config.yaml
d_model: 576
n_head: 7
head_dim: 64
norm_place: "pre"
bias: "none"
init_std_down: 0.0
optimizer: "adamw"
grad_clip: 1.0
decay_shape: "linear"
final_lr_fraction: 0.0
doc_mask: true
train_tokens: 1185000000
dataset: "wikipedia_en"
Each number is 128 + 32 x the weight over its row's rms, rounded and kept within 0 to 255. Layers, rows and columns count from 0. Numbers have three digits each. The size before them is the row's rms in percent of the matrix's.

# layer 4 MLP up, 1152x576, rms 0.041, rows 183-246, columns 224-255
102:139142108091147083159107121092078134097131189114151141104139116118124172125166130107114147133117
095:122104133131111146163147095117186101108177132098121140069144152154125123130133099118137138143130
099:133089136174107137150116149138091125166182095126138136100130141112166100175130168120145140080151
105:070111118150094114080099102203158137147107105137115171163095143154129111199116149139127144120138
105:099192176090180128109140145111111129190154129104132111098129115145114165128136103087117094113073
090:124162090166109095114111154139122081134171087117136146112153125108116097101078172126137117164151
097:141103112091143122158127120151090132184157145108147107159178101143150141048107087165145094125164
097:117127163107135102103085103132099089079117151165143110148122110090121074093089112065161121167145
106:127099153157100181103093138161118134084141134118141151131153107128101089126124151121155097111157
102:095055071115123155081084102075166176142165136115092155099149165180138226067174141146161148172125
092:086147138183126185150162129077190133105111147137129113181139149158141138188138090173166125157098
098:123143180047170180111160119150230174114128122076095113133118119147115150117138150060142134135056
102:091120170143096109143180117139104073188131135089129119185128145141121172172109202099109110186102
100:130142158124173089104138182120116091156141119153099157127095101141125071099108126073159093159111
098:154118116153115161101095122130129094080092095105054140170144131195025180068099105154077134188099
103:109086115123237159174138069146037131164165162104127177155170087173141156168142138168151117146163
099:104108149174116104151161121155108174148124084134124127164120104149099141164144148177176125113134
095:108115170134137098152115122131213087170104130183088112164057089154135178130106109078175157162138
099:070126140161101099168085128127116127153139095169193179138135128137156091176103151142144158139124
099:152151090159177141147119148133156114130089144138137089142125128133110140170135158121132098110107
101:090136132147141177081112184163126136092163158109140140165087126156156127104110178132166117149172
101:088118158128185148065162198158105100091106114143161075156125113096124129111102090086129105163169
104:141175108143104100179061142119116102124114133125166137140116141094152140092130191106098090091108
096:162095173092134203164163112080076110155076073083144169218159131103134064128176144072118134178118
099:137085071123111088079125088099129162081148092161160105121110115166116119094166139079113127140131
096:194085083110069126152176149189173156116117173176102129149100090111122077137144092136122179134102
098:174170168120167095112135145158096095107087162139134142136182141139064080125168144065081170134010
103:139028111172139102173119105153151093178113091116125101156117111146125128111096107155102195125052
097:150150090098120109153114140162098114097130113161138118133109133176160065151109071152099143113131
101:120134154127124128080088123141110123060125143107102087183179174108145045067167104118182114123172
101:142141136120147119108087172119152126120169085129153149132144170100114165091108120121198101129119
104:123147168084151111121143121130133149180181141100182151071150114111177143172137152101112154101175
098:123134087163102128101173071111104196106164153126166107163103058145124186086098109170122135101166
092:145118111119152197134121094175130110063183138206138093147113199089105141103095128115128117142112
103:107040095110128172119156158128097129145116117166148133079175055110078097094133169187156142173100
096:097085126148111131131132093084081118151123155203162120140132110154133104115147129138101112128065
094:082118149160209242169119153077167072061116124069119130153161098129180148121120126096138121141125
093:176155146132089117117090109162134118123196152141147175125130097185185121144152135145118114162109
103:176071156117080140147087089108123112093189147100102137179169122124133120152082091139172129135124
084:141090140190127121101144137088183144124110130125141154110101171160126140171150123080124178113079
100:111124143132145148146094177112176198131097123133081080124132145099087141100077087087110174139112
106:161133140156132144084119172113193144105066108100076140158092111133117156082157156167112143087118
101:147134116163090134069078145094121134140169197148162180166119127205135063149099158082087065099150
093:136127144154124174139102163134158177117175099161103112190163165175067122104155131147133147128119
094:092124109170136097144160089174125077158130181138155100130154081111110139129068096090129129092171
092:184155109190067132139102093133102121081135117147156134122112082090203175180134152100085098127212
095:122183133060170151132154191121156094170153188175116165115127116087138121085134119163132108124177
100:132069040183089119117132163190137133152111090127119068109077135115161200078126114094091109132117
103:113164143120123125180097149111050145171104138161089093111133142182125102139151153151083130149119
103:152149129127204187148156155130131189109142161135141103116205101096115104141135084122131181164052
104:118126173079206167138110076112091089139151160161131127160139138117124129185159102170100119163198
101:137123127163103160138102143149045146186173132130120108142123112070092120090088083150144165134139
103:122190105138125063109181092153138078139118118076130146103107112122121118067134130105155159083111
100:130138143156117128123194156115133128136086108211163122056134082149159102179081177145171144119136
101:125158129103124112120105125078084191090090127105129160176113164089141095132152105074102209155138
100:125138088176130133152137104099134138057092137103116085148171135128147122056156133139169102124146
098:145121122107162110133133159132144076135109109129114106129051128136127158124130106161143093163186
111:131116088112146168178148175145110111095094093159127146094125102112121160131139120113079143152151
119:078158102080096103091105105108166136108126146123179122205124109122071130084166174090138149109151
104:094093116100148131111116118150123123125175150141091155114134120120117105129097122115205129117099
096:137058139125131184129077099079193160127072137089149141148122115208118088057128132050168080130092
094:125105111196096128102098173173152095108126111160139083045091146162137072142109143128127155096113
086:115103096165076120171082124123115113058100120148133091196078092179131088049131157192118108149110
092:166145140170172178111120077110160153095114126108125146178139128118129115091184107087109127133103
# layer 4 MLP down (transposed), 1152x576, rms 0.0396, rows 183-246, columns 224-255
105:081108080126155154103141108066095075201159156075136150094165128111106168095139118106090094136162
096:122120149163119103119124125180088152108121125093045117111121115107137135110098130125118127110122
099:159159139102074090092076136117104155079129151155160099151125107079059123108152088153106093186139
105:163138123109162116120122083162177120096106144161164122148092090128156118119168079189137130153105
104:093156141152161147135161078150161165111124123150158129143113191194090159217176142081157149104127
095:129120142070089143096193119143124103146150193117126083079104096082081110210030134137098137138197
096:160123059137137099094157177088161093139167100090121163128107115060079135091163084184129135108121
095:113153113151117173104127124162198153130114137127091096116139112130161111089169164095098097155113
101:119182137147118113167025124123114104143180068122040175151149073122122074134099149148124148132086
097:106175095121123103105123129143116111108170101155106150145143147136091160102098130153120098104145
098:122180087158115086105134127173139127099082140159151194104154129125148151175079110133193089113140
101:109145120126161172136144093083151087145181121083122124102130125079077115124135200099129141127198
105:152160175131139129163177109207111109137144162171167165165152103102131103153145059133101127133078
099:081118097171149114128114156153091139148127158102177126128100168144203053143109113147159072106186
081:096099090154146114136156119125136109185159121112139107128072163134163091129078182119118134122161
103:127129160121140114141131152127141159117112112203154152081095148136162108111110135155092175114120
099:167120092085115070132143086053127129113109134053139117130161134155182149103133128074098151126091
098:137131157092133112100096112152156115144119085177189136086104109116092151087101145166100170098160
094:125144091135164123164136063125096147097090088117090023117136115132114151115086168138088136168139
099:168158117173086115113172098116111091140172167116143143181142105152135062100139110125100105171118
103:143099121167157148077139124178162156166129106131148129143163073089182137099096061143095106187067
100:136174146099134118155121098145154197150141117132161127093120101141120081123114131059123159134124
102:092139137089143113106153107174132161147125113189080164099076116162048156061092106153132074164085
094:089151133189142154088068100132125168113168164182046035102081145087122112115124128118080152151118
098:070125078104113166127183124135128177134087092153192147178150145141152098118179106051103135147159
100:150176129151097167157151167079108156081085171128036139171111129152175156113066144173064124119117
100:129162073160160129105113112119096176082108161063140109119125183131133152125098130111061108137119
102:138107091137045222133119143129148114161114090080125100110082152195099094097108112165091109115118
099:151220155102078105172129176138112132131182173080120035127128062126119144058151133130126138148110
104:125120112141180128146095183158125168166154065108102168128158169101136100170102146144105136111196
100:126116111145155094107174144135131111153161132157102149111123098151115139098159085112163072136161
105:134174108153115160107108153114142141107154100145117170138102126117088120159115110132079147121074
100:149135135133073027113175181126135041150127156134080113172075087111112184120096122131106158089137
092:093077125130127135100080141120087165101071207143161103097098117085085091169154131123141090053128
103:181135090130200088125120093135117093081081128171068141138103116115097095088149094154127166130147
090:090040091097175150111097125035129172087146134159167117174155099157113166128183148119150147109133
096:148114145090136123134162110144141148176173143175162162148147143087147116139109094100120163197118
097:088130116138114133168138149157123148128122055105167063114116092099133083121124087113118094121158
102:119083116167155121088092099105163093138046170150112072146129192145123082127152144087150173137146
089:154100136159129149157128093075151179082150092139151159129056135218129153123164027182187122062104
102:106111080130132122138132144113129146109120173112150122132158103180127136172156176120098168118141
105:154109128103107095186119140095124090133152111193101150108106086101126144109114142133143155130109
101:149142130164098117127059130144075163143068111130116136112058095167146135138126172141153152119076
091:144125128070148198121143192151112147122120154141150096124150128157084122142198132170116098113130
093:147188123090102092108196162134136112147102113089166152105116146128076060158158136140143087063145
093:071098188145144121138185128099132150149095098119129117111153177166104135113143133144120148126124
095:087132094137158086130136130134160116119145086104140134137105109142105151181157145128140155097138
101:091126134156180113141151160210121112108093077157169124100095119157109137149119157109122111096049
105:131152098069147074121117091087146187075128100135110167161132130164099130163143145097133147091115
104:168082084147100086124137141080178095171093106149109133092184152109158133093098124098168102095151
107:102126120113196162126098140139120149131140165066050091189157106084114163149172186155146134096134
101:116143114096088120095202164093132084129111131131180095158169143184132123107169085125162100096125
102:123150143153148126185152153107182082167135101133054131151101108133115176141104204168124115107152
103:178118081072119072152157194132123123079137096123105104136152145058137128032104152093059140151157
101:072156134142179122112107195100133116113085121087153151054105052135135104136100140169112129119170
100:120161119132084092118141215173129153152149166139128195167120099136075126178143066151134125150039
097:161147176141112090187181148120162144108181127127134069139160154114153146093156158188097112141148
111:177082114122132096163107200132105089120135144131162163078171076091101187112148147142140087137107
106:127102135195102114092090169149082123135081129154165156123165122103106078145131143105139132120158
103:067109139091159077144170196086083141137067097179141134116143120087113158091086102060109124120084
099:152157133094150171088094147108111190132190109114141123127130095113119092143097081138116136131102
094:119073182116110183103201133082172091115163184150168138143145156146124152110129131066133125115120
090:108078152177144070140086120170112131118147090143094120116130074089149168133178120164148156124142
092:158123146149117065082122195139162081137110098133098122119139141085119184171156101178152143154146
# layer 4 MLP gate, 1152x576, rms 0.0443, rows 184-247, columns 224-255
096:138129092148142169113066160145202096179082149085128159157217115147142064125141131190173129144215
097:139146093144152131092095144176129133132120178140094127127135143134073105120117116148143038130129
104:105157077128121095064141127125180153167131109121138089023109138133099111147060145105109141163121
109:167096165160069119204125119122099139163174106149099139152101108148149120166130175148126097096098
079:159134162102107156150183097134118145157091234112126140139085149089073095087097108123137102143135
100:164179081148116105176103161090142116112100106121100099114180111133159082124113089149164130177113
093:145172155122116100136115146096133122107098117082152135105143116145151125131135180087128078145113
106:102094081085076140173096136153112126156114141110132089070097119064094134112133141122114148089149
107:212122128156154155181144179141103063109162144119108103162178103134118088101116137127092084127129
098:129109154121124143136131195104107097079148109082118119159123118107125084111121107111143074193107
100:131123147142054178212082101113110145136108108127151112130172107120064144133108125145184175140089
100:066162106058114159060160103136093166192124132062090165105093127155166093167095151151215087063211
095:099183153123072112126132175145152119098150093085101113150102105164121163141124163187079131159045
107:075115125098116101135121121163104174150131063098129126159094159151103181093094108089105124157106
108:105129143131122170161150091105139077165131080105105118106085146096107176153070202107100159115118
093:179122087088173102106108186081193068079139174117072108149184115129154084086145128101109152144139
094:159171148147152132107135172072139108163167092119110155129112102120137157111100140094107109157141
092:076159152152182140152101190161152115155157160168107103139116095134124115117123155145125072132110
096:133125112154137104092132116126145128115133075111061133134145161139156128151147165206144158115161
098:149039181145154181120127172127207096097117132162072126098142182175097118130097091126125126123099
097:173070083145143143128091137131083080152153163074146108153121172137094166112102128120155152199119
100:138092057052171159149148149094149153197108096127151154128124171139107094150067226167116152124179
097:110157111100123142124114087167099163111105167080133143153114132142129119122101151153074127194116
095:153094157138112085146141133165129071095103100116093112166097121065085092134118167103171101143101
093:104141148125124097110133205166148096185158160147190058095127134118111109095168185124153155159094
099:093128152129039071169155150166061094159160144119122069080123104142163148176159171157056131110140
103:084151152122197121140071127105150126129153129115118117119175125136141093128114142131131082158076
093:075129093159126150080093161111140117102117128118171110105125163114168120147149120094161130135169
099:182096126116106135182165126128125153115119082171125056112146152103170174149130047150077173152149
102:067103110156178112090168150164092087174053161190123129097146137112111135114102113135120137087178
113:122128121142135134092083106150183123137103110155068083084109122138105141123136133120098157135106
096:109127127107074102099127190088135093124155117172122112095157084138116142129115205148105112114111
092:137125144061155124179138114091137158096137180106074133145126076130198116155096108127130152160070
097:155110115169159083118152088168134157195114094092121175115169117143061101106077163128140127138134
083:137107101131096127149097122159142158114139117163144101091173102176139143145123187156109143096140
091:110066111104127136099122105127094154107148135143139155147117134148098139101148112170145117128175
095:146101130156090139120103160091140170103120121152146126148138077139181130091166135178090138175068
102:163108124122143131202093103148133133132110175116149085145129144123136144085103184125116158128159
080:119145156160150109170206166115161133136138118112138094122126167152134155144109145092110168170124
098:148042122144192147121148084134148130107079142047116148129151112111055083145120150129140175108123
108:140087105109132083140169131119071077188137097095159102108133079123109103122148131172099165155186
103:152072114126117090130078145146155120094143107101098128103115141109106104145091147140163128184176
095:122103097132090122146120135125175101102163119123109115124151156129086077108092144153105113158054
098:180132121096046087049140128090105119092138092074100072147157206144138089142134135141128103177089
091:116133113119077151128119071100127110137164149155172140129182101154174125132066114171126078152169
094:141098204164085164126113092093159134070168116106140133167120143082151116060160121172089119165096
102:145138108114138096116155190116088116172140204118121151124113095111110122148135173145151175174192
120:108166152043115083123157086113145139082157092138097163153125104182093149108142163076129153179094
099:152132133136163135098170191179136144111164169152118141106147084108130088074071090107143158177072
105:219132105181101139132189110114097065141145127114122166182060113124124143109082092079146122176137
102:088164112108139072164139119106094147097129120078141080122094126158112133102114198134116100154089
104:124107170103061140089148144133111076144157160113107084115127170105159173175123191122080143147151
103:122114072102130096158146065099135079135176198081069116161121116119139097120113197097126074083162
103:126164080131184137171170099104193192135115149073132134077117151143141089140079145130161117162168
105:144156159156110189191146139110141147088135138098138117178193109127175086118091056142095104134118
093:158204179119165128164126154077178105163102074117121128138128077152126105116138089141117176190099
122:115118129072102127106154115153100112148142157064092100104134133158103126134025213139129089166116
128:119150128117160128167096126160120092091190135104075000124129126150169166092047149152121069189152
100:094152141160090131166123115119201134064191088082108110102156129099164111098127151140086155158118
094:140070083120079104104124135152166140111113161172084156190125149168164127109069123128145149142130
091:125166118125153100121152153101141099180149110098149156116151163099141122133132103068146106137125
086:136154086101116137164119092126167115091126136122133112147079101169113092070071136167153100170145
093:095093165124068148136155163144073146100170107170155140090108154148160069103107165113090134133127
096:138169129073120116139083177106142104086165109098096168092109111145140149129157106135082105166173